Part of a small language model's weights.
Size: 16 layers, width 320, 5 heads of 64, vocabulary 4096, 19M parameters.
Architecture: RMSNorm before each block, rotary positions, no biases in attention or MLP.
Training: a variant of SOAP for these matrices, 1832 steps.
Each number is 500 + 50 x the weight over its row's rms, rounded and kept within 0 to 999. Layers, rows and columns count from 0. Numbers have three digits each. The size before them is the row's rms in percent of the matrix's.

# v: layer 13 attention value, 320x320, rms 0.0798, rows 20-127, columns 96-127
# o: layer 13 attention output (transposed), 320x320, rms 0.0679, rows 20-127, columns 96-127
# q: layer 13 attention query, 320x320, rms 0.0759, rows 64-135, columns 96-127
# k: layer 13 attention key, 320x320, rms 0.0799, rows 64-135, columns 96-127
v20 097:438423619545437420519480511474428561511547546522465486529427557460398521472477536529538492559494
o20 101:446503554459426529471501489460530507455442503449545551515498676450443368402459471591604450509543
v21 098:422487438592476377510539490514471448562595507459480451510501568520429521475458508494503540505526
o21 101:426521474563509442559585430480564468617533587476509496492452454554451575414438430483556528498434
v22 100:499509527537525575515503433381507527430489519559490459433573487370461511533486523528484474474517
o22 105:550553536481444570527460499419478488490459563484498480465654563404442499577488474550575527491522
v23 092:531347462536426517435539549444549514511596474479569416515475539455454527571525467462507484522504
o23 099:500374399523384524431476580468492489493490548502444461494451483521519570552542431532573519477437
v24 101:486529520564515447437468458472479575493518629481499479396490552491589555455455472534492518501530
o24 107:535457575455544487612511438467458509545538579462499522517500481534468572529443460532483479467494
v25 108:557516501452459506553498529522519411514527522522430442490449524522424508502500513429530551400493
o25 110:497579510512546475516411549517458516516483534517436474562398378535440434481502523429538493403399
v26 097:531499514501427511539559454565503494492454487523502493530560503481555554566459607488523432544532
o26 100:526479486463407487499562439552474570516454492506451456527454538498478498556523539495393505444592
v27 089:438522504515484470504489549405478442502447485524570537467519471492483455432474463460566488537438
o27 095:447498546537508519547479501458508417560497442511571420431577478505481442542469505441544504546573
v28 103:402582454516598455527498487507589405415539499489521499473452508554438503596536526491484576546448
o28 108:532499522550579424473470481495597460386546485541481508540453542497520455520475523458418464485501
v29 099:453436557454443540416474576457522509425484492448455542587589435428521475504485476538507448554610
o29 101:484510529526495504408505425501509521491469461395511426537551531461431579473439432497566467534554
v30 096:596522412498485444462491494534549404478546521518479545454641494501416579512588554440486398418470
o30 104:448471434498531574497492520481521550496519541466471535504628539485520492586410460469476414526500
v31 103:541455452514533447356579416580469507596513460449427502515569454487531524342375440508510429462502
o31 105:478481475479507488423480469444439437563412458438499505491585435532560468486445513526571479516545
v32 090:475489421569517555503464504628510482585452536524450516471503543479489447507537551496476469521513
o32 093:460481492538503480506506429561508556567490549491492488439505564502399431528498508500465552509503
v33 095:462517487524407486467576495452522527512431410417489463538564426546415526463536480553522492455534
o33 100:461494446433497526425452448558503418499547481428513498521509437539437504474538531531617498441523
v34 097:542507500520511482451480531508482471497509473434513451589558478486546547394526528548414493538565
o34 098:511470518482430520591500492470539492565550522408563581475491579498529585437531541553506479535563
v35 100:555485479576536468537547568427484525477520517521418396476428468571536525517458584420530572566392
o35 102:469482511524567410498518456429516503599532472515417572440425465554516477496481525417549474543388
v36 106:486469547502516552496550572437547446478555554458493518482451547456451416446509538469463463514633
o36 107:514512539415482558452540530471547478594446422500456554443485537453493467500451589559513530506538
v37 100:556392507623558462497495396519508492472465550448485426471447512520545536462492526419543482563555
o37 109:492459521661500510529476404467529469534509477470526460523517534484531537554507468396562530498533
v38 099:502495520439528517533585513463521514561576375519501537422471463520502457429546524512457561494451
o38 100:494520460500587504517554504484486381444532489541498593469526523475465398468565456516622557487448
v39 108:458572541552486489595429589541581527486509571549476542513418556440512514503542570529499372412557
o39 108:461574545535508478536510522524468607565427521486488494472507638465451503579623478490496543437578
v40 093:407526443435463518559519493589568517510473506598479449519552463507544517515478514516556523517548
o40 100:465446470465434539440488566589588484548515513565480448481494509547471548465530487542488475452510
v41 100:423392406422513529503504540533470453524517410423510494511432573510421568509468393517626566533466
o41 098:467383539405501521477519574427472444533434459534520585476475454502462518515512556476514458521471
v42 105:438460504499494459443508537512490433470494435550493414507644531406437581508517557436585515511492
o42 108:429460542487512491467552529518482552486450521445480519446550482404515505467571517474479474496521
v43 094:514431461535505491458572434501463565512601577451406489415534520482500485501502483541531570449478
o43 099:532513455540495480526459518412480534400507532516480480423590518521497484530477558410561499530492
v44 100:440475534568530461470461501499484509467551528486491545488528533546507403511563538381512566482506
o44 100:468558503570485424507523503519420536422542463510415522528523551504519478470461564505491481555479
v45 100:478420479496541532506617456526410540555486499487496547463570474532458553624521538505429511540530
o45 106:503512451430644487516484556535451485514447410530451503464544516464501612517502455525490473598483
v46 096:546402503415418498550476418418532517475431543464526498401473483545569628489560516494366543440625
o46 100:548445518528426521512520454500534525512480434462544443454506514550511570434470598462414481471605
v47 097:529579505468427489478551442470550443492489452480498458469533520559512456522533435606512471523514
o47 098:520480486518554454494466467453444476391484496497470552512526568565567519560432430496411405568437
v48 096:609455556525576493461619455547460533516494494515456528511477429513517531460488534516597506590435
o48 100:534573529574482542467582534490391532599438502505526438469517463522595593470557521460587557469377
v49 100:610561476514522495556466502525496578486511558532442485425486509575450561565560507550485684519348
o49 104:551561433548500519505540459544482560562564575536465515464446458521538463564526494480421580446370
v50 101:516504528486555450399541552466600498610497458504582517489561491462539568477512488504484507563491
o50 108:515511510482483488416528530447564466588529496503507452526491464485543484488504424485486484523521
v51 093:549547602559464486527573485469490514508498515471542520494466580484467521576471503525579559437479
o51 097:556490611490475499519605482495469475531535517529493560542437568458493536493443446568518520476544
v52 093:522558548452412635520442570459601459501443563517520537495518502518448545464462542486553425500498
o52 100:479534450419470529573462531446449461537430580549502494501461500525500460497386385497537454555522
v53 095:537468554487420497485523534433620503569487493514398493552600532466526524412468513506453551492496
o53 099:511509538497543461551462533459554458460532473465487478550627513518488440518447488534388488510535
v54 101:476563495509558467463456525426486500536499398477460492525504417466526435528548499472474539488430
o54 105:565530532558561461509526573414533501446525489486454545452473432498496497474529527472496460511440
v55 098:575510346489551470462548483549479558456518473546509541563521503506561518464520396448424453577519
o55 104:509502541475453523553537540511537475456624519513471461476505528527447483463505505519443488488545
v56 099:466490416548445521510452511500446624479544470460564516547474496436585518468534481539437395534468
o56 106:488510495477448530467562542495460557523518506459441398478513470455510561432554557546518481531508
v57 100:431535491529615584507504465594499499401528502506541445472454471485501331492505530432492527519475
o57 103:518582520479536529501543464523462499368523501479543524496409429469481461478573550487466474525546
v58 098:472499518360529408517498408546480449536465501448563525518545415460478405504651408596582522536525
o58 099:556512479550512540477438494495525551543564516456470568511525423504505439538556467581480448566476
v59 094:477403471488489488501475539592473512468497505424460583385509542458471426534474439472423510522507
o59 095:518528547484462445574428517540526589452475473469447496443526459406457392453482468453503490424534
v60 100:555510460543422490506547515534492572514516479480503473504493470396486507562539559454478485489474
o60 101:606529534554522474529591445475491445528519504523536506541482489381474508478601539467519518366553
v61 104:561479495492522495510551534552561542541572506598527527439495479505511377498556511555440529496610
o61 108:559472542476517456477534527528508621583565568500560529473504486489467446510554479557428508513551
v62 092:437514584480412475575501586474521527422486412498462470489467459537523557462460419524584437489549
o62 093:472529461407450371566466602480588482462507551506473462511556466565473595427499518473499414535536
v63 093:527472448506492522481529648648489485417505486445504498562569541483555406521511528576558494446460
o63 095:542524520515445521453545563506455481432437492566476513400449456501528436529494494507525511408416
q64 067:467436407541528474491479535532480474519478555432454454523487514486479550488511612473583483544474
k64 063:454529536397532469526496528617470477451498452486518532595510485474468522545614548460502518547560
q65 065:531593474436539529499522547545490404536560573493628536637543538424511482439448558531424516413577
k65 062:499590454376510461575445413543416500491493551502437486461433425553527587492571499449473494549494
q66 066:473526463503427450521492496477535381494460501426520458540571474501545509506568433487535576514491
k66 068:473507578508606505523438492594438466398479417479452455508414518494406385532448495456466497469493
q67 070:497522499552564482507551543504557535498508473418474446472499580478460485388436447446536571546519
k67 057:470567512460474586575442508432453541426557489496448613595482498481434516519539620492476467591562
q68 067:490462389438486582508443505458480444562441533443558545496461478375514454569554575444480591448649
k68 073:409515471490599533533442500482615465441477444497467485381467441544539434523549469470524475420552
q69 071:595538500453493446638493489500492407521507410490559524546385494454523449516551585545447485375626
k69 066:468601444540499548480550480461537598482449551595401550439435485419632532528423486462511533559438
q70 078:523487562590472489503522491527541531429450472579451553470502464563585555600513434558434479512491
k70 075:563523472550437581487572494480415485570458471465519473527452530507477532485483524521453421446483
q71 078:534471510495464542542568499392489552560591543470548547493430450598467506557578439528448445516487
k71 072:484506514610436473485457585528466597530552440472488440448493522503516468518524392436550463682486
q72 080:438496452420511518505494463473558487474440532490553501501608587494434504415479492530473540495521
k72 067:561498492491483422489505504578481510460545535595468531554613518502490459520591472505607528551462
q73 089:505511414540442546461567529469488515573545491460539499573455476496582573527462519494430420514484
k73 075:437454513469560542509515402542532578440461465481480484443445485421489487538429500535483526549470
q74 093:539564408512501522458591502584494592492516585502470504446611443508459500474531434465534512483520
k74 089:530581572443479474550569386478525534373486504530560515493532429515495459569514467593464444486501
q75 099:394575549470430494479454525468585341515496505522555537434508545494488477413548524488580547519495
k75 086:540503592453436500531568491538490515514584533595504540543548430467504574503643468564505499453488
q76 094:469491501446549536509506537503476582514506408500565494524569565573518489530562509481643611617469
k76 093:438487487434501481470536508523585474477504484509572560576522521539435502463584497603542525593522
q77 124:466584467406524531493488490507557487485496488487501413506471533500479572527607573526567534470442
k77 089:486485499522454440607485507483452500481559518582508461536561549415536489467467518563573458540464
q78 120:546455506551478499582511465514452464541495512462549499515564529541540445558497484481529541561509
k78 112:485413516456552594440534561451509516517467453454539507509446599471531460572426458541450539510500
q79 118:433436497509564427509423549511546452468494458501586439494472519540640542515490482478502506555509
k79 111:559541477580600477458518509466540483587524393605519512610489511428625494533453430429540561515540
q80 126:543491414504530493561482460455565520579512440476528618503500526460525535490489552563541500519572
k80 117:438470555506563552463493467430554490318515554464399542517550480422567466474541460448496481451458
q81 126:510459558431513413535512458502469491444524487465573500547480493451540458501506522461528498485501
k81 125:562448516458474443531462572550526463388410579454395470454485534498502455489419531551508602489507
q82 120:483428537539424458551509446605503499556482498459576480368529507479516492479585488516556442585548
k82 117:500474468607461555481510494529424497434487511529510473450484541524429486565521581478539475594479
q83 121:522505415387547492537516433475481541555462576584479542468468481501501506393570493499437480447639
k83 123:522545436560506434541461437522355554485534466306406436494470443508428521428495493482595571582539
q84 120:542547501513508549533520552508382493504473408538471436487481476482461479476495542595497405497478
k84 121:432529578477514583596558473468469532438533545441522496560529494510541490517506472635594514466495
q85 118:506416419487525517526504500529512449431550619539488563528536412443534447459570492469552484389470
k85 113:517496491509522450489503490433581436450545585648455451477422497512525547528535537589462570469508
q86 112:451503464622441470427496558482428533522461503476453520432492452522519518504546562496477527470512
k86 115:531520527515444556541513436510498563546483549454411497420494513491442500568523472575439468414385
q87 118:502567563502461465527465455490588531518538467463560550460435512523553466519479435511564507475480
k87 118:477505556493482579419466537575541564443563538525573482581516449574512454480450458554519479484508
q88 121:380459451514573547519539404571501454470514531460523488521552513465518500481479473615643526534573
k88 124:499517429460487489476467537522507428473476507573491452406494479451512436465484482496589466421449
q89 120:514500549470477407534466528474484459448470448590579498498545418566588532605500558493508477486468
k89 120:470533539437543513545472507522555538422478433569579466505469424583523524503446417397428464465517
q90 121:523446518561476503519560467517587519518489480513489549558428534474532487438556537528440512466475
k90 119:438554474535492480535596478604620485441520426558389569507423564572493511455575479528482495563521
q91 115:490459513428465543478511465467548439527528490539500600483472505550444497437554472452512432443548
k91 117:504487512484516455535466576441455533358505460473529490468503502518537454434512468578581515481604
q92 120:524611487482523567417535506547538483425507569480575583433475430465475503469548472459524515573537
k92 119:409534469430637418430509453545542501504477464497470504556519519520496508540523574440518516566559
q93 118:519468636498486511449504438642492501541466470574411515467563473461496484441521423552462578546422
k93 116:495437565491503517543506415481489452499610362531439494519503547484457444516476476498466491531474
q94 121:436498441463491565525504552519497548593563482504556429528544460489544509548538478440478511497497
k94 118:461475369513520582524509519602512493625472547508476542524577483440511507575524516508507663577457
q95 121:505515522434545533479428525480462455545528452493505497526473488490457536530463568503562462548470
k95 119:499523515483546434499379548578511519473493520494501529461496612530532548619372502480493441492539
q96 074:479509527617493520490429368479418456525567494520495583514464490567479625476427440551531391608497
k96 063:497481544501502383492454570553557533527444458468538423438475472479646402455493532497475531499476
q97 067:425577493492407473514380368538482508445508488536493495546427435495431512593552441516409447510465
k97 066:535401464387446409485515440503526500511464496527506439493490522522527532531514475606508518563466
q98 070:428526536504473494517493529414434564496485446501538624438419499563548525469453519521513496518499
k98 066:588421496534513514459542571532611482477446439507567575557463501483428412509528459523436443446571
q99 074:493488559459489510509539481519409459473461398457563501517396526399543473403523548457578526509566
k99 066:496551460480525487533469519535488462399460489567532495436567471575453459516573489470533568585426
q100 075:546462551558579510620499482502510478494468594496358516492538532616555572571446428529500518526481
k100 070:438544518559341478458514510436535504536483526499497445490459520476468445495464543511416430436559
q101 072:520447506519440492507500470476505575484552594512420521508562507567517560613545411538440435585448
k101 067:531438471623433581505593513425408530585512467540490471441479496440505537531471562546448496513546
q102 069:423515531391539535398498484451558539507496515384568427480608430607470539549470442464493574540381
k102 069:464401524571557466531494515570440496544436510487485500461558523526493487364505517474463567548544
q103 071:429387455427515540463422554569489482495422630460531412493558530519521576551462468459518543540503
k103 069:466449466408494533465396581564417533501627481499510533558572475620484493526551467486559490538445
q104 081:602568476508582524569464419520552459466492446538449517468416524506411409415597545551586506445554
k104 075:470537448443537546383461481510545475521482480543464457506462459382516515522446524526465437429484
q105 087:424514383434490506377515615454552539568504547504502526416471491518460470528522441458438547488495
k105 095:515522503494515495479429576540453519405536452517399461492554480490453544467542420532589432603466
q106 105:494531479552517549529552516566498572515406530437503476526499609474458360361518482562535512502483
k106 090:575558518444513529518433429457458518331541528491466523499489496546548493500532475527503535507494
q107 097:527492468508505541538497546410376438509482437511403515533528495530513461455481579474442455465500
k107 100:437490475557427525485587504553541472564485504517535461535411554517563532490543522452431484488643
q108 095:472532429527566506404441559467597498439460502525489448509488574566541538438500457477567532471575
k108 091:541498513476551576581511544540476529416468518483476532502481539516548523505509386378546519540471
q109 103:516500508465506407431480520558563514508557474495465485484485392481486580563554531431445528581557
k109 118:577562508468486524584586551563428558547471511472557471469503512519427551578423478475537532527539
q110 113:467488377516497438452508409373497487513504481459483386453508515531461560402516527433485470487525
k110 121:469509389477467507470484466483527561546516494443560559455484581512557546519435519470538524526537
q111 112:506525469486473486461516470462438479563460493496516517434397422565495503493525506568571512511502
k111 122:428436528533460515536430528520578515536410533520526466502381476520454501543447491525502567436408
q112 110:516527422413500479417428464590512485477456553512520458566470527537452594479540489461492531460557
k112 124:499485476526456469492512538538481463490482524550471517572508508591383524375469460522542588538536
q113 117:530462514499459539521484473504462462575409385407505403517522527532552518557465487511499453445401
k113 116:545538480469547534523462470430439458566499432438496586521538589545485512539534505571633544468428
q114 123:547531527426450508430524547550444522474467501489454429480524460489429470533499473614501541416530
k114 122:484557463529449494549506526542506455497506465487415456451596486603543517519441484574576574467524
q115 115:477422573617539481504518546549504534494445545507515490521551486575529555587540465611497478494558
k115 121:454412452493508529559487507520449572529491472467455455559559486461492521518641458498534434420457
q116 120:550476480544519373559557523567479496564525537497534489543523451493603436438515619502572449481430
k116 121:536505515492469482560530523488444499486425506409463523558474451538576467605567433380477423480483
q117 119:528556488583513441432490478518447472474546517505473498513434485528583405493462495492630574510452
k117 123:492513520479470469520504457573511379606375451408488474590418472501536472485550472535558491561544
q118 118:622489500487488545517482523598463508604542585536435449487512571559501415465488455511438457500496
k118 116:457555488553431516487482549548435501581521570495510556534521486482428415460503434462508511509557
q119 117:599536502528448478529504482473476468453542453535521478558464479508635365447491446591555458397512
k119 118:496483518541540540570548425545578449423503485449506571559551447491510506486455527538561441416610
q120 121:516463474518481515464513488499476564572472455457492509542526443387515451457486427532642532385476
k120 121:520538549498513474508440419451507500532435530421489491561539546563470497438494465503462430525419
q121 118:401449505456532540463471531451448472611540483456487521455540564389517589622481481479509570524490
k121 118:471481487494564590470484474626410522556512534539464545424529489458567468500481394507424464473426
q122 118:461561488511556554555529531445479458493463575532489433453582450393515469578536482475405499466451
k122 114:489656449505499551529534531540554488555591560486497433475610541482482563542468552459490430370534
q123 121:499555531399516496552419495466538488498465455539451434474511492489540442463496559427594541540563
k123 122:447431538504524526522577442515555555486489435503529573494555526563540574434461490536484487575389
q124 115:508467613432493496467468496504557465496515474550503521537512435558556394511492500536525435546454
k124 116:530503520486593480527471485604515433530392508474557519586440511558467497503379445567459467563530
q125 121:517592488605441508514483525535553569502600482483583547437544514543528443460522516541593404499515
k125 122:511504408513486526500563422567472461443538486515461525478481546422530457596490483483415458502463
q126 115:512508488464566622477526507506566449441459416492493473484607585503496545515477406521465461552461
k126 113:578447440486436497484535483486642521578510425540541434498546488581444440440491508480541509443412
q127 123:470466529508425464588470544529473521467429575477444398487470511511491512502528493455430464527463
k127 121:494547550510560475528553552508600572481457511561539473443539448476473478464545463518428529506482
v64 120:476526562484465532482517496497534440551480540449458491525471584470525438491555499458567606498467
o64 115:472414534537535582485483516502512554442528455508423511420496501606458418550530510483562405572512
v65 114:564599450548543561479441459508521373536551434530487397561495549476495498473494530426406453536439
o65 113:515455549550504516537595493461506530500449387511454599571593495511514453549499506528519483484455
v66 115:484537479470517455444532489530510447460357504587533491485532438472370488507433506453467491520528
o66 116:585470508415538471588480579553545523431635489517449448515535588484516461479524467462527522474519
v67 121:527514522545521552423521437478510487562480517596557434490522381460526444437495583538525550467540
o67 119:452520554460525401446498498480538461433476552449512517560503579503421414479484467594531430474488
v68 118:536452583467509442542408495396477541464549485531461510516441579504456480538507495525546552547498
o68 114:559461462582441570464507457491460447439512522451521479430524483476475546515484518522556573454506
v69 122:424467586509452465524465453534509619507472487627524477598568461502495454494471417454581527545412
o69 123:587500473443477548508458552523515486462533410510438483442508494486523521503478626496540470401506
v70 111:570490608405512455492429564514484552549562465519455462498503464441539560468524528589445428454429
o70 110:482516428536444498444579488528533477444424492471494538528465393544567501539405486568441511471457
v71 115:530435647446468357550555431488549609468558583518407440505478504553446482498453522482467537591505
o71 112:457488425579491533412430486552511553479408519480501493492497507544511566526460458521522486471537
v72 112:520522516504546398500513445528504456498556515548478529473517455456496544501439556475636413486505
o72 111:483508484549452461513520473594456477426437540473443483522569501464450553570480465594487459352454
v73 120:474456435480568424479514523555487513460507499480480439492509454498462471476501519498575396532436
o73 120:475454532491500517406477435483543520584486449430492505557506482559438427492555474485555591486509
v74 121:479462477563470506511610468514468410382532476519555561480507476555482466490515503549493516385444
o74 121:475534528498535520456465535433479528595565485495512503534461501538536548582539477587515471588528
v75 112:445506476557573465422559603471529528517512552546519539525522556457434528434535605536484450565512
o75 112:466510466511526500454620517469546425437524390460433440558587489505476527537494423533422528485365
v76 124:460484476494396535541492492466472525500513549568478522545502476439525506594483519485576451465470
o76 123:447559476509602502479502594455516505468497565415445446477460483592483456421523521517413575530433
v77 120:472565506543521453544427469518488483552501441481479520495559474494457555471485492534491470556557
o77 120:594432482510525483556509486525548497483451517461562525440414519523464454428428524454484501498469
v78 117:464454529463484501447414556459515440555472646556515565417457483530488513490585453422456557398557
o78 117:443505407550534554515433584533581537518470499475494460591473387510535580527429469493513559479508
v79 118:456532483564575491575368567507567467468503424467491529500517530441494508459537493408416551449578
o79 120:480523551456449581527513500567417519529578600585490492513601470591497521584489487481459561534506
v80 112:547544516577437483547495540503477495499454402521542524480646454572536527452537487477540544602528
o80 111:516432592471527605463489477544500492513500458490569413563422483495458424441527506511527523510558
v81 119:516503465552490528521526625415539630504599459500488389494462488492520525394494534557475504506582
o81 117:470393512389527568548452374577534507506427454537384539509517564468462444584522484407545501486522
v82 128:585553526480473492527538546596518460506470521527522421508467481568493610627519501489381534544430
o82 121:474475467428609498496501488464515484439425472433523568465437548463534417454516579454592571458474
v83 122:527489449494568528526529467506516458525494618422486632442441451486521541500460454577482500469528
o83 124:354497474526469459531438597375468517546543515595536579509490525470571539387400479532508509512571
v84 121:493469464490529500618603530406486513498445467532581396588545583528524514525492409511485462507500
o84 121:459458451510530554438447485544444472451536409477489559511506502462471532425558432517570491471398
v85 121:515438549536634528487516523563602586442487490464496560559490506492390510465584455505516499442441
o85 124:470482556496536517478440480520366423561496505531507483483493472606504560572470558477442546536581
v86 117:532594526495482543477514411513464499421474444504453457424363471511434467528527513489515556473446
o86 116:284442450456518451461476473550490539478572491534567476504505580499517637499569433563547523575514
v87 116:484491526497484464490485461521428589539532372553512487491530475369501493564584479379518471443506
o87 114:539492504542553552516521531544492426515557569584495468491555536538528442470393615559580516509393
v88 123:522502529514528526532575537534570471489567490450483591404504441546496477589438587454551522562524
o88 123:512528466458509477527512447464477466466471512465431501480544614445483541518547433540549519486503
v89 122:569400448496437414456539545484540508537547469505547521448496461564465536472536494532465446470541
o89 118:455529452475571499588484418497493497496519610496503530547491573508482552475445567437562445482476
v90 113:474577340482519417528425527542521462594444514508554454520534515450442473448436458577452425445499
o90 115:581421550514483516493583497453459407425505467452484491582528388531454563585511571365570485573444
v91 114:444405477596542459623453573538396552466445483550530469502601488550516552480462549510512500535524
o91 115:511517488459459600416478449483444505434511477464409533555438525523532534546539530543449550477390
v92 122:519513537565522445454453493549439481526532457585511423495495545514504467594437488578459563476498
o92 123:528435509478405576469365558501565450590501551474529487491451553463537511555555468497522502531490
v93 118:597461469496563543465456539427535478415502491489514549464527466478483480461499462542498595493559
o93 121:473471486452428514482583500497440520541514498525576474588442550473504533569548409484417510565493
v94 124:508536391457499445531521510503472485413462526587468526495487528453465446439504461515468501542518
o94 123:481549502537496488436523519542513541517557535477590437516549474506462486595473434583451492430489
v95 116:472473531493503486485487545498485390517561456519464539432433472530539533441403496561529502531464
o95 110:504552463556429427514433507443528522525557512461421493512517571490509472486496542452562491527476
v96 119:594386490532577535423471535501500466463569455476491552463470637571427537484491566559517486477522
o96 117:420606512541562539494481540520462412529506480499482500559512479425541462482436554490539508461546
v97 123:387500493466489523530529551495473415583537514381493414440511590463529486496426514581494554467517
o97 125:519429526489501503420462480504483500477524456542440602436450402467433523473592459437468427383528
v98 118:432504555482526521467481511562493536493574574503565466514491466513509485473508471447463482554497
o98 119:567522518496538539519536532557499452564452501483530567492489523515504546554530523493533543559545
v99 120:442509582445560573486560451553405448540517431539440447469472488435475512505564499493465429557488
o99 121:532523473518444488520532636558537520499427511504460537489501447543464547506488498432401551624476
v100 112:463430511484448436491551442534406480497437467595449539462537489549485421508561520488506436407494
o100 112:458562516607510505512507559502678525447494477372517525464491554451545489472551446505578500489531
v101 117:566504442459527538514472487520493452581604616459463474482565558496482515449446559452517543490502
o101 114:482502422474505521406450529455433506465503436495529530507504398534591449532524388457463513470531
v102 118:502516511624447498529540496467421529524508555518447492595458506455525539446582491478478559525538
o102 118:535442458458511533567546532525517513473493415423474461519471492500553443550535455505560459471573
v103 124:431393491459519508526499557482556603433467471534510496414517333494475467507503529496569407487456
o103 123:587524466619515520457443424565540425470453533491460532545571525436555514423537504435409558513582
v104 119:576511571466562464477437399597482564595486463477544486530453445553507531482530511581533474457562
o104 123:465445477540467524416577530416472534437558509563485554525541490553592485497522561534484494486495
v105 116:526526411489501485516544444508525528529434478478536505521472526514429484502501476510539517490429
o105 116:449506604485488456435381386492523539476425405528427550529492514470581459469525504484605502533500
v106 114:515523553457524481514511439476469646505569461458633506488462471486432506501568552560510493483406
o106 108:538530545546547511360558490559493479603503523530407515464496513507501523441439477490513535540572
v107 110:457501614578479484509509450418522479477520615522548510427490484532504502456439541475624488478517
o107 111:471429476553492517415519423488492451557537459488468385532483537446489510480548510549434570496504
v108 119:421500520488541525606420451604486546530469577505518544536470493583456506560470506446484606531541
o108 116:512617480595517446505558552456564565511521394482487345452437490493441514530593563492488521521526
v109 112:465419455569535498442473490541617528553478579561578555499434527501607480475474434578462443494563
o109 112:495392527346521503496463500519498448384498523454516433532546561497489465464563486507444559494469
v110 116:502501488474467521581486504545535482463496576499396447492525585500526422601427514496486468459460
o110 114:576568481401554508441513506532456462511530429578508526458422441527563497433563492504647467496547
v111 117:474639495552488458483549420390548507531476462490580488547506523529445486527480513426499497507510
o111 113:570417477434584576582459543511490515525582535472433583477491517520474551459493482518461426473516
v112 121:495481579540352515376532499540500526522434515493491503453496503523494509494471499409442435515547
o112 117:540500428497599571557527521433479515590430426505542508502419490492568544466481423498615546481482
v113 117:431496485582538520483619486494507558542617523552455487525495533468557437447560546544573461517491
o113 113:505553563444507472446482464543506461453416574441604492509511479438510579500499462461555452434486
v114 116:531528543475426480565616481504473458538537446600541592594548446576563567503567459465553587471474
o114 115:466463520450573470467427526429522537493469584446419584423487497586528492451551574515459438544528
v115 118:532456497454515483582583396477529472549509507511474493552475540509510548446486453517528600484511
o115 114:535556393509522504531465579605540446496369467415530451469425412547536466478528473564485423492544
v116 121:462476484478480544489553398522516388437498471518547490524526484504612515448444546462438528510479
o116 119:487605481561566547480497561559483550515550565453546407423539565530472452483572512628483430535539
v117 118:470512445515530468566509446522532544429511473539510472494431538521483615518579536427463467564502
o117 117:556456516515524500374498471542496429513532511417540495555422441460443439461450525508558527432460
v118 110:485488541506473555483512561566406510476557501382531545426464492421425595513477441540463572541483
o118 112:521470398482470500531462466572470474533412538562502530568577478520550532507607616487436559475450
v119 117:471568495443366541500456568475583474536471437643533532488501450499330438533595492461493570442471
o119 117:529377524455549469569460460376485482466532483448517487507491541496611490512525529547575576573477
v120 117:467414503477419477530460517545464477443533465462597477519508473381497494544525398548542506466320
o120 115:470622516515494407505513492438506466507489577533466523387510538564528455513492524480468499502525
v121 116:520498557495529474445462552547477427491521426512491535490538384502522465441543531488435436458591
o121 115:464535544525444521573490524521425595511550486575443485512494598474561522472427446518507518436555
v122 114:514521410536424474533543408523539415517574569465375543498544493501499435524513511387461567507483
o122 116:450521577424519516531478671522541566526456433526607539557474493543554493454421531503538415576480
v123 112:477460464532513568604509508470500454502437471436523465519468486420443461501546521567484506586513
o123 112:606453485508558516534430421458499450534558365584571486449530503577592507431507432472505410492509
v124 111:438624465490489508487563484586458426456609429544569443573490465432451450444461526466494594489500
o124 111:478429564551559552544500445476534546557435494528423575457498479570526500457540424541498459493533
v125 115:464483599429432464553514524467424526560483371476466668489471544546411514437450459494606534475587
o125 117:477539494566526536514456481518450529475539574492507506546527452427542483453604599572473408526505
v126 123:565438490541480431536459386465506407562500490499520492507458402500527491500441458489445431527467
o126 125:555585495508495507508515587512563481484515515549474474479447478540492607550488520589529574470538
v127 117:491431464462477541527600433459555499534517518485529475521563528604538535476444446529474499482521
o127 115:554483407599485460489421496482395449508525479468530499462491467450514495484532523531578480519483
q128 090:488557555511567566559502426566539496478504497382555549483533538485548377472538423483448444500567
k128 093:592540589435459450474561437512467526491476517532475462570537493535430454459464518522531456520544
q129 084:638462526484619520449556584518544560507514481519590556536464562368579581601440430515469419449511
k129 086:499568581507478452481451497484483445576422434552438435466405443500429456439548531503557490518468
q130 077:477497548553567427479480550531527487624512452458513420447440512510424435577488477531478508449544
k130 086:615504526478553572547469504556527473560529587513478496611573550461530561510504510594463499491457
q131 091:536427469521534442431438454469503495530518500442551452399520399555484492525532542444526481440555
k131 086:510499561466522483482598547508481511524447553460547483521503489431545523536441496497527491479421
q132 083:517545506501559524520469518452535484543549469490474501499520532462579521609539481451500464556484
k132 084:571593524528471466620455470430474496446539497482500453550503539442481482451426441538486422529480
q133 090:603479604526459455587586548464498508516518458517462529496564558463493663456430477518566511500497
k133 088:495468474503481543457435404595550458474480480464479498472456587496564614417529521417466503440507
q134 089:555511572460557544488380501439494438544532431531582518429560530522522541572508501443494470456597
k134 091:543546529543442529571540499460407485542514417521498452535557528542493396459494560558560436532494
q135 090:368462596507484541371467447557451509499566511478512549467478508497548557496495500425452387454526
k135 088:586459521509435564422517483447576506541483527489535476486574487449591611591488524515503461478408